Part of a small language model's weights: biases.
Each number is 128 + 24 x the weight over its row's rms, rounded and kept within 0 to 255. Layers, rows and columns count from 0. Numbers have three digits each. The size before them is the row's rms in percent of the matrix's.

# layer 3 attention output (transposed), 320x320, rms 0.0262, rows 230-272, columns 64-127
071:070141171104137118141160156145171106101150130122127131146107128133141119117125193127108107093121107078151145156072133120129104110153123087143120088125127105179125151121105131139148143146134135
071:111112121172110106116129136152092111134086127108117117114115094116136157113101131148154113099112130129121136091090130128134141150150125104132092125100120146141113110131121113074151130147126118
076:118130107101136091102110107119151123137140138175106115149128161129102123110102134110152092113125132079132121176111114112101113100145170128119125089106140111090099149139143167139126126123172133
113:092128120132127102119162140143157182132137139156127117140125085140097109133085132083164121110102099118129116121097078109148138104147152083144132116139086147152124122106151142153123125138145133
063:146123108148096163137124081131104097106145121091107129107102136124117159151141084167105121151129160171089130110133175153142156139129102128118116183161175147113138122142125104102099141120096137
073:152139068134126108144091116160154138150154099127131108114102172145124137127184116120146137136120095121115099130193132138096132132123118133163143095156104139110146139114133159143152124116075141
091:116123131165087149121139145159148128125136131119059139143131115121105176123118153138134092123097158155105155110097133107121117141122158114146104142129173117147116128116103087128093121128111134
079:136176140113124128135136117166135141113131145123134124128106102123088090109148141111150146123140099083077169109132111144143101117102146131168119101112063144114144140180154141141130135146140120
104:137113128175138115110146104126102141128122143140109132094123178153111133132138074110099121164149174188109125114124104123142130123085155134105121171157150150110141149142113110109138129133110157
057:096110102149150106124133130148124125167131088178100129134150125117104118155163190123132083113155094103129124097127137116131137099150095127130123108132100118124111168117122176134115127133110095
071:132157140118146124174170108119116124131142124081183173132141129113143084142152156118100151127128106105166174127147119163138157139094119136154139136124087087141150145103169131159128166134130126
075:154152106125120137105143114133127114101123144107135105149114122106144128160183133077164168111131092146078143109121102129117094103115102125128144121106094143121106116122134146163130146151126103
101:129105138159130125128141119155138149133111146129119120117111104127086093126101104090162109126123103110122139107096101121158093105144165093164103114157052165113141125107132133114136115142128153
070:118143128122165143134118132153109165127113108145087130123139146122170120126134094159095148131103107098146147115124164085147144160109098140132167125122124114167143154152120137122092060125129120
070:163093120129137092116128111157120100127121117122084122147135123162146148129111055114159088154118138187093079125090110112120124101135162126104102162139138134107121091143128112094101143167093156
067:143118117163133092134123127134115120108139108097092124104147098132114148121123089122108103180137185142129151113155120107125154137150134089136105161147181128136112098156109069107141089126136164
098:105134136130119126100125142151145164130140125137125116143146075139091119139086139068186115114111107094112109105084079104148140111172136080157138101111083147143131112102165125150127133139159119
082:100120126105110160087080105160121121140154137143086139129142160167111141091140075133142086138144163124063101108144136134099140107124163136154120141127126142100146138139149138127106099161141136
077:148157148119164061105196092121123153150133121123170107135128151115135124140096145112122127117105097162147107108144096139170134153120111151129142142122108139137111134116165159124124159109106099
093:142112133179120129148126123113117098110096149131139147108083149106090109147156107121139108134145131151126126130125146155143082101107156150145115102140117132098136136098086112118136105092084137
060:100074128145151145131162123101122130128118118158114121143144158096186140149125164134150144117119111126127095115124137074135114098130103102110100091151119135170099131166131144097102140171134119
077:121102110152085131104134108133137127124151161143118135142098148125081127137138161114146126084170192133065159101092097128131132135153104123117116155106147138091125123136148118133128129110160120
080:138158126109134092087140146125162127123150106129149127157139083148154160145098173099133129078118138128139116141124099124099157107140132126121119124103138119141100093102133129157107110153177121
072:141182153170135096128163156121137173126116128123126124126129123152106103127114108123086118125103133122187115176152121116117120129126130126128130142123163094160122127125099130129133110127147167
066:103100148136144131167123114138111110150159112169126130121133171134106108107117170123135087102110088113181096138148133136143115152153165129170100125159117138162128118090074169112122106108093126
076:121129154149113107131105144148101137136124095104104163154132109134157114111134124091109101149144130108135141051172157160131131119138110124192117164112098090128130157136169122142126139148107112
064:116153143115141113154074172137100158145113149119118097136157167115122142110148160147118170126130139119147166091130167149068147142144113113116115100131108140126190146118134100082110138105105137
097:138093166169112146129134130137151101113115134138158147124121105170106110121178130161129115125129152102129125113095136178138170118120183119105122155140156137118105194143096204156141170112115110
080:152129088075126159155140123144164137130152125110098140122131127097139143104091106130130097110141131142121142087092150126141128142161097114137113103147097105160130112140137128129134090136165100
095:095108109116138099151144096115133149132174128098119086120120124099086127110113106077171138141110098147087119117115096117089101129122126096119150084123131143105171119164147126139144155160129118
081:145119122181142146118169111119167098106076123127137169136125052127137114123135080118119101093140109144147099123088158129185157130130128148107135139141141130137126156130142133134144139106189113
120:151166111128150089104109139085085146116128132095125132155134153105163145142121131104129161127122120169139147160156117107120100127107097172124102111137109115126150076114188052107101104123142153
114:124162105133154094103138154103105147128149136120123139146126128085143132132114123106126187137109135173111172144135095101135143125094083162114109124115122137132145080125147066123123148120122167
087:101106164109093120115127143114115138136112110123136124127109127110176145063109119152149142134143105159102152158147140132122178140098122167105138138147089096130108119141120100140125151163099141
082:185110142125144129108145077133143139120178103106127115137138148138119118161137108162100138124138167145119124103153133143169111109108117141101125135120141136116078090125117197147119093126141144
087:105110126097126124159121113126102162144169132131099122094079114099116126103129106149145120137143133121088138109109115106107127140136152083118167150128111102160120097129123102110151144145075175
085:130102147104103104124132115144130110165107129093153100120103108114167163113124116117105120142137125110148111116133143130156116130098124121161111105146072097133106115074111113135142110137108159
085:134097138193146116105133098090125152127113086134114140142164109122152085149144156149115136138118102134140151136084086139104139136081090130132113169141150086109165126116189093148097137127091133
096:105119121094100120118153112138146127126157124109143113126085099111056119111139101156133106133134142128070120100133131137103149126150137136160136137108108131150085104139067164142156182140114112
093:115097137126144100119149108145111149144179106130121106092099156124080149138116154125117147150085126159131133116117081143096140128111107089118122141112148127113134108138138137146161159158078164
098:102121100127142120149177160140152124133067090103142102161110112140105079112152103173130083128142113116107082161106148131112131124101078150104138126148165147139111162131108108133149121105083127
072:098139143153096112132102173112128120166133105144138129131123151111146145119172154135106118122168103142117161134137148156094166168127135153156141127129119130124146111137105101095122152129126140
084:132147147102107105116137129111092176120107120101134132154105119104125116076054096170166129168143120091097132135150132095127125113151147158131099116119076127124142141110119135120113140125121152
# layer 3 attention value, 320x320, rms 0.0259, rows 231-273, columns 64-127
076:161124101129090122126148105092143119143107135150136177159129148144121093092141132099131100133129103141150131139126151147110144118077086143097146094161108139143126133139130152149151112124113098
080:147134100122130104107153150172140135135108157120110117146143127122146182138172114148106135140118167150120124139129113205160121117112133130131143096143125117172143112117131116118118110108126071
102:144143110094136118082090137115112089116112106159100174168114111169130112108124133148114136099161128148082095129065174175121109145096102178114091151134143110118101115121075152107155150122137151
064:177140122150169123138112133111150184106123148133135148149125132126145109138139152084127111147118116131134107122155079080069138140137119118125132101113147131101142156148122112136161121114130136
079:137131162109118123127170122152112116116135163101124122125134081122118118147106134139093099122125155141128148106119152137156146115163159141191137150117122118125112119109128109096068136112170151
092:144135128122172101129097125059132122077128160130086169131137161150139096110147142092123110118111110111088102133134119127126130111131102118069121131155123122140129129128118155108234135110175135
079:146141142141107119130140126095112120153119093141146120148117123153139115133121111122098143154164156132178073099111159157095140149150154140118146131136142123126111125129101132102100114140123182
094:158136114092155156159098129127146143113137120108103120142094099108140141147162152124200167098083082110138122126115138092098103132120098133090133109090155080148134108137081097129143137097108175
067:159129157104114105125143116135151147116141123114132091111126111145166137115120115118111129108135120119140157109166146137158141147109130116162102122101120159127161116138120094135152117128158106
074:126151176145098124112056146158103149147110119169112072117127128105126134141080114140144144136110127154147167100126084075116103126162199110145105165123134139083135135135107124124097114115131146
078:135161146140137127151109130089136131140149131157144152120080095132103077121079140159090116160158146126161102087110139139106149149145170151124112165132130128109150130155126146154135150099152132
100:123144099129120150154098134089124109107138106155102147141185098163124113137101117111151112115158145116101072094071175155087110142129105144126136109143140105139122142132097133114092105122123147
080:143125087083157130115169136114125118162125126115150138138104122128133122100094125085186151135138155129148172111133157071133131150122124128115176144105131136110136120104161105084169155141122117
071:142143129130095135125157123071138162086115144160162159107115109105128112123105139137128141145123129139115109143100153168123107150109085130166124086135113106145145112123089130144159129079128078
071:119114093082159141094111127085128117088114145123127137158145153137136142155176142132134138100099096117106097163128098121125142144120149173078103091136131127145124135107142127127158176117128098
087:124122092090122099089115130091124094133126105151106169149115129162143117097143122164076130117149143145121082133100192210119148139103096180110082140150127101119102115130070170114149143128135162
080:179113126133117121128194151111133141128117146092128111120132128106136128112142117141092143148119119122135085149134132147108116129153096112170161128120137094121109104115086094109107146091152147
081:167201133150074115098072128172104120117126124163084152109098104107133097138125131135153186147118122131123164117121152112097108078140134120152123127108130106138138106148122148130142092122144132
095:101136137145135173162115130139131147156162103119100106110207107153135130149093148096131114130127112089151122089133135055105115153143169109139152133150148148155137125171142122127086113164133141
069:125128130137117105144149103150113088134121130163147132105130125124109114126075128167154115139155126132117180131142127152128139128132121125125119146135112107117131135119153140137098158105097136
081:120155119134180126142107119104142136120101088137130129125107129136127137158197129115090106179107059134127075115099089182129102153097114139092128077150131126156116132134158162151136113127144123
077:097124110110117112088097124109113116129109143144150134123105141124114081112136137145086172158142122128110138127126119145161165130107153130098114151136115129149140110125147141145183145109104112
078:111141099072131111096100111174149094129138108150135109141130130121113160126187135141143190125111103115115170151125135118160135121110141109081082134139139130152113112125140126107144154115113123
070:113127136146107119102112108111126128110147111085101138124155113111138126139110121130115127108116171111113199104156176115149099116130146132142126129120112123133128160113175141100113148127147115
081:124122146133118113166145124091130109176124158121114110090140138139136162138125113134136132131100103110185096170166131088099178124152162135156156070170123135108099130131082136071139116103110158
066:149151121123139131119125111108126083113129096142160123111117145095120092127143117114159110107096126122119131167126124115110129128112191145126136085123145094153086138144076145176140144123144087
088:094140109109132124096160114102136133116127127145127136180120145126152124160126133142100140137149092148131165091113104146116114147106144105144159129127132132143095155116154125142155120146106132
077:117102096140119109171167154126126117096087123150092107082166081148125107103091137145105170125122162107146125133132100099120127125145073087123152185106116129100127131124130117110160119113139129
090:144143160141159155098124145129107093112104130154112118106159086155121146140122112126156109116141124099140156157123163188092148114117125125131139159123137086154138109132105114131107142107117117
079:119134125107148126082112119107144140123155146135145141102143123140139099125073151145092194117146133112178139116125160176104148152136128110141165159112116109137082100149127083103164146146103165
106:187149141174102117159078125163117128134138113134153116094100136083121148123140131135148119119115171128131102142141178105146145139162114166122082104103119128134164074137117119115123088105133121
099:188153157150131122156075136141129121122115084141131136087097110162104119144098131104145110118129119120162104155139158083149132156137133175097101131133138112138145106141134117151113136082148115
089:141147173142101136136131132127138160073153182136111120103123100118131126116168121076131146121158150138117098089127147147139100156134134158153117156101135147122156100119115124117143126116110131
086:124142115135168117150144151119137095117082143143101126131114128150137144134122149121124131154165101110118144113135109117136129130147114106114164110143106162139131136112207129123136134140138158
084:128133170119115126130142141177136097098134123133103130114146094156118145149190102120117123131122113126149163137107124136098109118116110151133068147147128160124179126111150153168095139110140134
080:131139082098131143118139131153095118084180123158110115148151137092136118080131120126135092143140117123108127138147143124116163131146132135167114128099110114156148129154136144124121127138119132
078:139137082186127110136057125149109112131119157142129185103055150153098126120067111073120092156104136133143059120124104129095113105137127160105101100148140173129127138149080141109108121119174134
089:128116172141091137143137139100139120110126118146110138098149088127144142156132120163135173106146121151146154133109138175139131111113100138130098201137128111136130146102143113154115150114126106
091:127149108157104126140081130134114120102141102127101156137165093160131112134118103090130088110119087088114136144119136092125094117137154130132078113210135120140188149128140134147099142117127143
089:131158152157139117080099118102104095101169159150137181123103141143107147126129126123157154132146114122107142143162115143158131109142141116123116111169143134150104123102136124105143143137161123
074:159109146176057171143134121162118126165160141145173162106142141124124132135083124136144095160135136146134058117098128142149092102153140133129102111151132127150149126131103129147104087107138093
082:083139152135148149147099143170119133120127140160085114151160138115112147132203116133129131111133153141088144121150148163099145137087128103132086144114130143155087142137086122171123136114121083
083:113147104120141128117096139121130107168091141130122123093144126145139142143158127100129125145080099100092131107120163113117116117097082123130068136147110166074134115141099112113102119113152133
# layer 3 attention query, 320x320, rms 0.0348, rows 256-319, columns 64-127
110:121128128115118103073120126113129123119139154144129170166133149162110158143147153095112114125111116151145143149099121145087133119111131141077124116109147137111103122141076162136133125125122164
102:132159148094117073081153129132120164137103132126129104174117171112167122117130129109115084163127138169137093143143128149128147112139139138081157115113110142099113108129112127104141096151114156
111:089093132138126128132089110143141110095150108155119184079105078148103083164128121077137112100115110155113147084126101139114114119098175117110096086126096154131146122123090181136127133110136100
115:120139131171139105111171107129097123102119166122158136115103148119154124118158144120120102153113140160145087113155128189124164062111150155099125114119112126127116137122096119151132151134141140
101:107070142123147127145103103119134088127170089119160139105128135161099116158092141132117110081104127147130146113147126154121126154102085149085092090096131106134165134146101164155100131113112105
100:155130162110127137174141144170154182154138130128122097164134088117106117116148075127110096172147165116137118113115130121138105128111112132147148150151110153098129158108197121119115120125148092
088:101107153133119149127083122129158092138158086149151133131122153171109133131068169160124133123114103101138152089121090117112102148133116096113101123108172123137146146149107136133107106120128101
101:138123128135128097084164149121120111129119161148116143168152155118149148136151138091115120134100123165156127174096139145094096101122128119093135132102147132116109121138090144134107132156096164
096:140139135125134106108156153139131155158100108110122078126153094107143121116096099142122112102177155127134099142122108175131159157124135110174168164119114100095130139115148113133109148168133132
106:124117160111111128096105133128126116132154126122147150150140127149129119141115121138119130118142115152161137103108107155102133167125118168089122101113125130081122124130078161124133117151096121
097:149135151120159101169154135110126161162128160126093118122151107085103097142152083108139137152134121144139128135133166121143123097128137106140152165133110146131106162123180098127086136118117117
125:114115124141123178164090139134167106120148123150138145094141129185127103142095174145131115100113118083121149058097105136120092134108119106126118136116205114162142159126113119149122134111115099
100:144124120132123108110136112112128110147128160150092154171139160142158114106164160044123118139118116124113127160110150105141111094123164066120116139147147129161106126139110143126139127093104144
090:058127132145185114136131143117111120116116162109137140128138113096097113146139094146144113075131077152107168135159119120100132109131169148135119132093095158139114136105117114119091142164136149
110:113114144130154095091128123124109116128135123123131139077098122127152095122125147107135113076137115172109133104183151156156168095113129175081134111100085126123182104141076139161130124117107116
100:173093118111163149177123126142160131183139090142086110136165131136086161140140115104134168158089131113151135161097165071117099138127091086131142111107143092128127131157176103133107107100120115
101:126113121110150140119055109123120118152147074139114141129095138165158111100106150119143104141134137126086153115145135089179141151128113137120109126145119114168146107138111132137167092103111112
091:151173131112141084085154138131087172157104144117092116148121150079156127114144106115131108138157134172129096172145139130144151119146137144123158129144072150096136095124140119098142098159115149
100:101126109163131171116102119152129098105143113153145153131109190125159103136130161112132097095121118113092154112156122126112110098132148110119121096119114139130140135115109147126131092172107123
096:147167137110146108123160172140126170145097108109096130094107068074127125138155066121120131108180128158129092162158139150141167137121105160139152114126062155095157104103161137115140111147148127
102:118111124133127158136113127137150098100152118165129173082117099204109119125135156102113137107099123130110127072125115152122115121085079138096098094108145122111129124129113156155118105103123099
103:073103128152116156151092115164143111104150127147141144128128116150104109164072128115135122111118131107101136103109099118094094151140165084098110116121140138144099154116106172110116153139150107
097:073129131137134155166084118143144107089148094129157145095127142138115120140083147130153140112122107098106145088152111095121114135134153127121111097131141145163169119126115139100116124131155102
096:145130126093155112130134125105120149180136089093109126101108088102126127131144085100140118122151140133135130147151160122167160128110109146143144112150060141113147123111159120140148116102120122
100:123155131139128085067135130105099127072111174161113168154105168119172140111138152080124086145119118174128130146139122134120130078130158152103133116131113164130116094112083153116150106122109172
085:131105132157107179155116114150153112122152141139160137086135113170115127109115157162127143125106122105107122079099113137124098135124109104139110131127182099154138154117128131134116139114121091
086:107125142148082133114078116154140124088151125179133153142104160174164085109117183099118098154112115125117116068120095117123089130135164109091121092133146142128149104132092141108154098116114124
105:086130145128145166169083106144125138110117138094137139103125107111093108149113095149126120108117136097097154146137138131121140141151155140142094127136116148133080139111119179124140182130157124
102:131160148106165116157171142150123158120094158096142089118121088080124111116115078157133130107174124120129093138159128155135134128150165135154158179137111121147140128114160110097126160136142126
098:140101117137151128179149131141152147176130123164078156134138096140084127139189114059125111160132124126129143140143177089131110104120124091119161137124116130161129178142149128131090087097112099
103:139138148119140122116119119152126147139116128154116131109092172111170099103170134068128102158088122158120113096170154122146127074134122146078127069169088177106153102127114128123146070113086110
100:134134172141118133172145121179138178156139141124123067134147125121123105115092105168132135130148123106095108110124117139124101138157181088149128135158150121112114145115171126080107140149151109
103:090148112165093133102130159169133171118124130143114109134132133144157139120104143124117140121138129086112117110111081100117093123130172101153153138135143157137135135101128137121138118172146129
093:112100122134110163113114116125150087104156123134134158138134147204109134129108193123114128106094115115111151074083099135100098137079110088109107126118175107138129141134089147148121145109107122
101:137108125089144101110129125096132115119127121127117170093109085156115107128153134103132126096128109177142138097132119147132139146068110154115120105115104131107163093144114147160107118103123110
097:130120169139153161172104112149121089132153114143160101139140171111145118143093126181150131155107116102145158122162163108126125150179121131127127146123153102164140137153155089116127112122118093
097:142092126114116153161094122132146125132178100163122107149151151134113163166095121156119148130099132109132159160091141065105068142149115105151128147125148132160133145123152112110113124119139129
106:099110124126101174128099132141178089132145121160145145122133145194117121130125193130122127111103118100126135071086083146109088145091108101107123109119201118150134141128116122144124122112111116
088:152102143073068153112131117131161098145127089110146126145119140177146129122115158135120110158103134105181120077094139134123124180110082124129123093128164100130147133150123133141135124107120117
104:165095156113166156166116112124151090123132100127119160078135108108115109139161123102124138119113116145109141126121143133123116134109081118131094101132107129121160123142160128136081118132112085
093:128125126117132122104097116120115125102156145137118154129125170123168123122142133123135082108119087160106159142150139104130109079123149159111137123115107160138146072105104118092119117120094151
113:133155109149136098125153133129101128139121151133139087153150158114144174120148141160162128165127126107165129154130151101136134118142136137106147163127173112167097138136120070122144135107106155
095:116096116163126149119097098117112092116178140138145144174142172187113165139115180151131123111098120101114180136109114108108116138112106127113088160127173105152124128158117118152129161123116149
099:113143136120146129106099116114115120099127139074188149071122112142118113129114126141143134081141101155134128102141119171130164155118120156106098092130112132108135102131110154147142169148098129
097:139129135100126090115140107120107149167136120124109114152124121080136132135152082084138127145124135159151130177139138123131150096140156111110156137137081152091130113139137121111122110128125138
099:138099123134128161158128133142165125110139113150142145086128108186115112131110155134116124108113122114110131066109105141124101150086097091130112126107184117155140147134122123150122164120129094
106:146124119065088097118138152099151157165147097111113090144147104155115168157079100183130159104155129118152131131091080127135138171104120116178141160111164099107111128122141131117108145115170131
100:159158142128161087125169122109086164134112142109128111115127110042119132132160048133129122138140144171157123200166165151135183119157147151152134134138064140112123101123149124125135131137145137
099:172136142125166106163149131127111141117106154125132102103136131072130149119157087141135139142109143153155132160171168115147137085150122170124138141124103129132139102128158078118106124122133134
098:116104125114126125143122123132161126121133081121128149097121085170108137117123141079105134107115140156120109106109101142119120127089114112108085071128123126107142127134103182157104137101146093
097:098154147140147075146103148130132154117136135110155100125125125127114178147108134169138148134118119127149127149137105080128122103134162152114106151113158124164146137141099117147149142099153159
091:142104155110122166129112138100131087150127107104155116155137153139123150131108127171119170118150118103144134119106137140123149202150061138129109149131153106145161126166151114135110142142133125
106:177129156104131096146167119123111170159141119121113097121138087064135117124142067131129126140130152164158127169128143133142151110140161112153142141144097132088129108134162119130119137128139127
094:132121136110098136086190188163138177118083132124109109164165117099138167140173104103104117131123148116143102165108151144091099134115101138116192091117111147096152126109121143118106102164118139
089:127119141123128180158103128110154113103150138138158143124126125180097121138094157155126135107122115087135141090101122150121100132116107112120120161101188098150145137128130115139117159121112113
105:156139131124130093140181112126131135100136162139124122124096143100134146108172133122106129166078114160137109145122126138118108043136152114118100139143147140123110125121131114118115118120153132
098:127152136107145096103144105112111117087117178133138159118089145101155125133157126105147117132094130196122129143171143145123140058132162159099138107113109147102130083128093131113106118106108116
104:139146107154125163149124148139116155146120118125110085115148121114165126112124111159150144133185154084122132143137147109168146176142113121186159167158126107150129136098180100116147112142135112
102:115111103127166112143076090073111075138194102121149148105113146153095138144137142109146144077109117135124175117166112097150151094124126162100079125104127113146150130156101116172111108096126102
102:096136103105161133148106113084128086085132137110169179099116116124085153157144114129147137117113093137142168142143135116122135127120111172103090135109123146172133116138121134136103182119126142
118:146128113140115152122138126126092137100137164162117112168131145136157128103160118127122110153119159108133129158133169128139135131144102165134130144172127116130098103110161110116173127122115150
099:139072134119138120115099075128111117146142120141109148093114099162140110098115142086136131124088137150103125097117124115157114097099148098138098113151127119111129101138105139163138140084131114
123:111146128162104153143110177177140165101102147129126119116170121098111149147107102141132175109152109095103125139108113111109089145158140113164130155132117159135135138109155135102107134168167133
107:124106128137119185171102127141162126138156112111144115090133103167122102115080158157140137100130127077109148074103110123148101150124143078169112155132189106143140160145148131128122159118119088
# layer 3 attention key, 320x320, rms 0.0344, rows 256-319, columns 64-127
110:139147114080132106099103148136103120108085127117088158160131122136136151100118121143104110132131126106095122136109128128145126121135095145119151142150115141120096151099129182094113147139162135
096:117134113112131118093097134132104070126101129142124154182125132141122137155131098103111108139120128116138143125150132121110143137124124105127162155122088130121117179105132146137134123149174139
111:112159131092107117119172116166133120091116105148117148105135125093134142111100135183149122103151173122069123155128134129154088131116114129139143131086122132136083109083105149077115143092116163
111:118109143105164111084124095129115070098138145165130156154133159116129144141157125143141113145145129125122156115169159097131150115092081137097120145159099119138103175087131141137132107137135122
096:111132142104142115151132164172132092117116102163110150119135122140119117120087151142146136110135162121110125141091095112165107140107082118104141147104136122168115117085139132132119134074101142
103:121112150131117122143148118103162141176120123105126043142095125124120124147117133081120136128086101170153132115115133147092127149145153111137111097141107112107163094166126072140130101117154173
083:148123130125144131135129154142153185139110130142100127108136115141143080096099168169123137083125114161123148124103127156142087133119129139146125151124225118114134076173125174142133138102083129
098:131129100088136078114088136133104072098076159110108156158136134123136152115153110086112108152111130093118141123130141134124153121123108138107142109154084173113096157106139183127121135142162118
092:124123142146119134119106144128143097131122133129193109085089108133117134150114106087115156153109131089160139127101098141110197156115144089119134143115108129162146118137140124117126155128141130
107:109138119107121125106118138158135124122080109132100087152121117156151113088085127130108110142137142105095114146087133166144137171143118102117159146126138121139085133109138166103147148120121156
095:134115155154116119163162129084143138173138140103132062133106115118121132137144110091139161132111129170148140111133130166096133145125170117141081138126079136084137105151095106160141122164138141
106:151114123140128140127130133125147156127137141139108149117143126128134095099132185181126156107125123156098147127109117151143103143101090150134104120132220126124138079165106146130128127112107128
102:174161099123100120126111099121124146102141161094124190156167141110156127153177132095134153117132126088135122126138139110110134148138119123132105102139150096122097141144131145131108126180119120
084:119113152121143115135111169109140137130130137121121075089101079132123145109128085082111113134101173133108121158109135153123132103124166120133109134112056179085114133082118161138118168090144109
106:113145125108147119123147113160096075096136087185149168123161129102118159169118121140151115112167163108118150150151118114130125136091096098086145151099107148163090152083140143128140134114112110
102:148115153143113100190140170132157133158145134102115113155122126140119092116127132092149140151113119151147119120123119135135129144137125131132121117133113122144156101157146077174140127139107138
100:127173084141094176139166130163097160135142088133131170119167132128107138143136139138147131101145148080125108155118111095120097157128100137135107129112190115151144136115168089142116143113104134
085:119152131117115115125117129117101085127108113127145105140111121131112147172127065085135114158124138106152130146153130131098149116163159102126166132134037125134141187103143112131137131148151130
102:160134101102117114112124148144131112096111117160084172106145127112109125141093124172137086111121145098090145161133161109150136100112107161142140114117152111131104147077120207128115121073151094
088:095142135131121131122153099120113111115149089139178089105106130115123158157126082097124101178126155118162126157141130126126123124150173106135159154103043155140112156091132106111155137121125131
093:124129130099135133101161125127133145119136132148092149131182158125164128105132182184125114110150145141108147131111153121151106145107101149126124133113200141148113102139103155102110130095116135
102:140118144117102097127139147161164132111084159103109117107097098113117118091066132168146127098113138151065116139091136153139137118126146125167116100123135112113136074119130151103113130109138136
092:122126139135136147135160157175126156112121106162101134110136117124109091128076132186172109080163118139092123133122122107141069122137133116137146115099175118127130093117145119126143137084091137
088:121144148126124126152146131121133112156164095109164091102108115125118141168129114098129122153130145118163103139147132120124126139131145091147137164114055122146142164088142070145121139116112128
100:121140100101127096077134105141079105095102125139107163141160126117124171138153112151106110116150147126114142153159133098127136105136107163092145133133105150124090167077113169089121157147171136
082:134124118139131139114135129124147170120146135161102147113147152129133111097139184184144143107128117150113147130124129143138121129127104125114101107138220116136126085176109143127136116111110119
080:131151104138112134096134121168106148126112124151087167163177166129151130115129155185129118092135114127103147127151133095131094132125115156121133111114217134115100117127121150100125131145144151
106:120122131146121117147143115123157129139154147065132100107081092129125109099087116147126129116122145155111102146088135173138173133132153115160132147139100138097159106127129132142107164133122117
103:100109157178131150137147127126115147139170138111182087086100107125121135144144114111133160127141117143145147120140112135106149121141182085132107154126096136103162083160129104154144143156134136
099:145109144148119125166172138104115139165134120142096121129140133109130133134156120101148150121112140147121165131134133126119113157157124132152076132109100133123137106150078099171119120155136132
103:128145112124120103122158109144101079130121106160080165174169142120133127169127120172133116118136153136132161146181146087119103140105119152117151157111103142120124161107124165136132136140147099
098:148110178174122134159133110138167152145125160132152086140075127124113103113119119102147137139112087166142123098126151167099154135143170098146093126138155097107157091171162086155157125160134141
108:155141129105131105090097125127147111116079157140144131113105132122135123130119118138132106127113080112116145145129152128130156092147151140123148090159153118127111115144168145091130137116155124
087:149114121109134128128124151130154164121123151145082175119168135125153111098126186171118147101132133119098124128105111124146118145102095148114113122126225111131125098146109175116105135117129129
100:096134139099133146140157129148107132102152085116110130104177126120123163126139131152123129124157184115124111135128119096136093163113100122103158147086122151151091127103106116102121159101102161
095:127113093184120171171123148159162171169155118158129125125128119155106079125108139132158127105120115142130139118124126125131079125116132102150084149109170132112158117131156115190146121123100117
097:157128113129114113160105151140161159163130138099103122139085120142103096109126138097140118144097111145137102120094121145136082089149141120141114083123148113133139113132155094152120105081117140
094:150114119128143137117122154139138152117113139152097179124163162136147102083134194183116141097142122132107137118096118146144114157116094147128101123121241111140119091170106170116132123115126130
080:134112094126131155103126119134149166157119107113109170139148162148137102121124200149093156113117127101134126128141118130153098142119089126118134157131215105123135118159104129164116133140119149
106:123109124143128124177161145135158161135159105119104107100162126118129117109134138125151110136109169143144101132112130137154085141114118124115101122099119139124137117101123136148128123073085129
092:139168086110102105109124134137096123110147108131088160143159138106131132158157104131118106129121165124105126141129114078114088109118118130108127106124104149096109165068122143142130130098158133
109:128109117146159132125098121107120126146119159167135140159136167140120112121168144084122147132116071150135153085138133111107134102119125138127093133161120134093144157163164110156160093195131111
091:148123120103124128163083156134131142115121146138079143138169111137134128085117146124145122115133115114103091112096108083126130121132093160120117094175188133126129125126187136111109110100115129
098:080137155104165133133170127172132129108111112146143107100120101140127127092101115167151128099175153112104114125115100123149140141121112104104131154111116131132132132087164148117146144123099136
090:115147128115116121151113127125131072121134126114121123155111119115124128151129087082137097152101118113132121119142132123112147124134140111130143134124043120133119168096161106127132137143154125
091:150120130138134150110131133127146161136153145135113140107155151129142111091132182180123153108139135151118144119095114151134102155116094144133108110117220133123116068180101151129131127121120140
108:141155156109122139138090135096130157165100121086176106130090096139141129123113127096103146136121104141147111113106118164122122137142163079136156143116145130152146112180140066125142135141143170
091:129142132138118122139143106121104106126141105117166089118114117132105150149130059089134124167125141136155122123149135123127144101133157108149129137137000135129128181085147107147142120139118127
095:105112145179127117152131111122104104153163127146122104158133139127101129151157109095147133157126135169160152083144125114110104116126141110125119144137053161108154142133130090163165098153124131
092:117131154084137106123162106153140093098112138126120138114134133115145130129111143157145152107153139108129120150115126127151121150100097109108169134108166108173113103126117135088091141080091150
094:118158168096168111141155132160151138168129130133142126143080112126121114119112125125111159099135080183161146125136116168129120080117145112149147141128138117115172096169179101150127150144092143
091:132104124175157177172134137146136159133126105124123106103130110164123120089091133114131115120150119121143111107085115145116117154157126098137123165116171116140149111166172125132130113118074127
094:120143139138109123173112123138126102133147122110157098134094113108121147145155078083126138168111127127160104119138138125115132115131159107119135130124044133139133169127157088142151130143136135
094:127112121108136115088084127121120056105091147148103139122121151151136130139126115110103116180095130106115166135132143115115174110147111130104165123134080187129093159109115175126132119120176114
085:143115140141132146139129141120162165137141153119096125110154126151131105087129186170122149112138109153108134114100106142137102144120095143128092121128211128123137077190114151133128140116122133
101:150118152123150068137129087083132110128153173113111139152120161113146143121183139135117134157120113183146144107169165131123128092102146139110132135148091127090125138134105136141122120134150120
096:116133131131132111120150124135090084113156126125104170152151141126128137143158107162122113131150160149097151122178131091121105111105121137093148151123073164100122162075107143133141132148149121
106:127133102154115172136131118110132148123149114150170088098121119144100111144128114099140131141120111108142105133120118117119133115156148115129100103129139114150138141132141069143151117133110111
102:115156136095145148168133142132124107145146104158086133151153119128145119136103139131145095091140128120118135118101139108148062141097112135122128148103144116157137123124138103122118116081091122
105:083113138089177130150170147134122159122139100093081094101112107128133142119128132133127115095146157147096110122110114122142082119129138111119136128123072155088155098081122115133114131108087126
118:119139082155108152123085093084108099136144142117120122171150165149125133134169134098136100157100116139118105108114138081120137114153109151118105096175117145135095191097170103140129096143140120
102:167170133134092119163111092130151105095150124125146178142169159095140136151173152148140157118156136091136095113144121099123130143100115142123108099131156116160123143129147108080121120152117141
121:120133148139119115130145127137126145117090125129133084089107098120121146104086092134144105135130110168111132127124134167117133105169180130141136109120120159097151079155142130116141138123136124
096:147119137154131146146133124122143175142146132124137118098130120122152100091129170174131161108134119152128132126106129153141119147118120137149098121140230103122154067183128130141130129134106122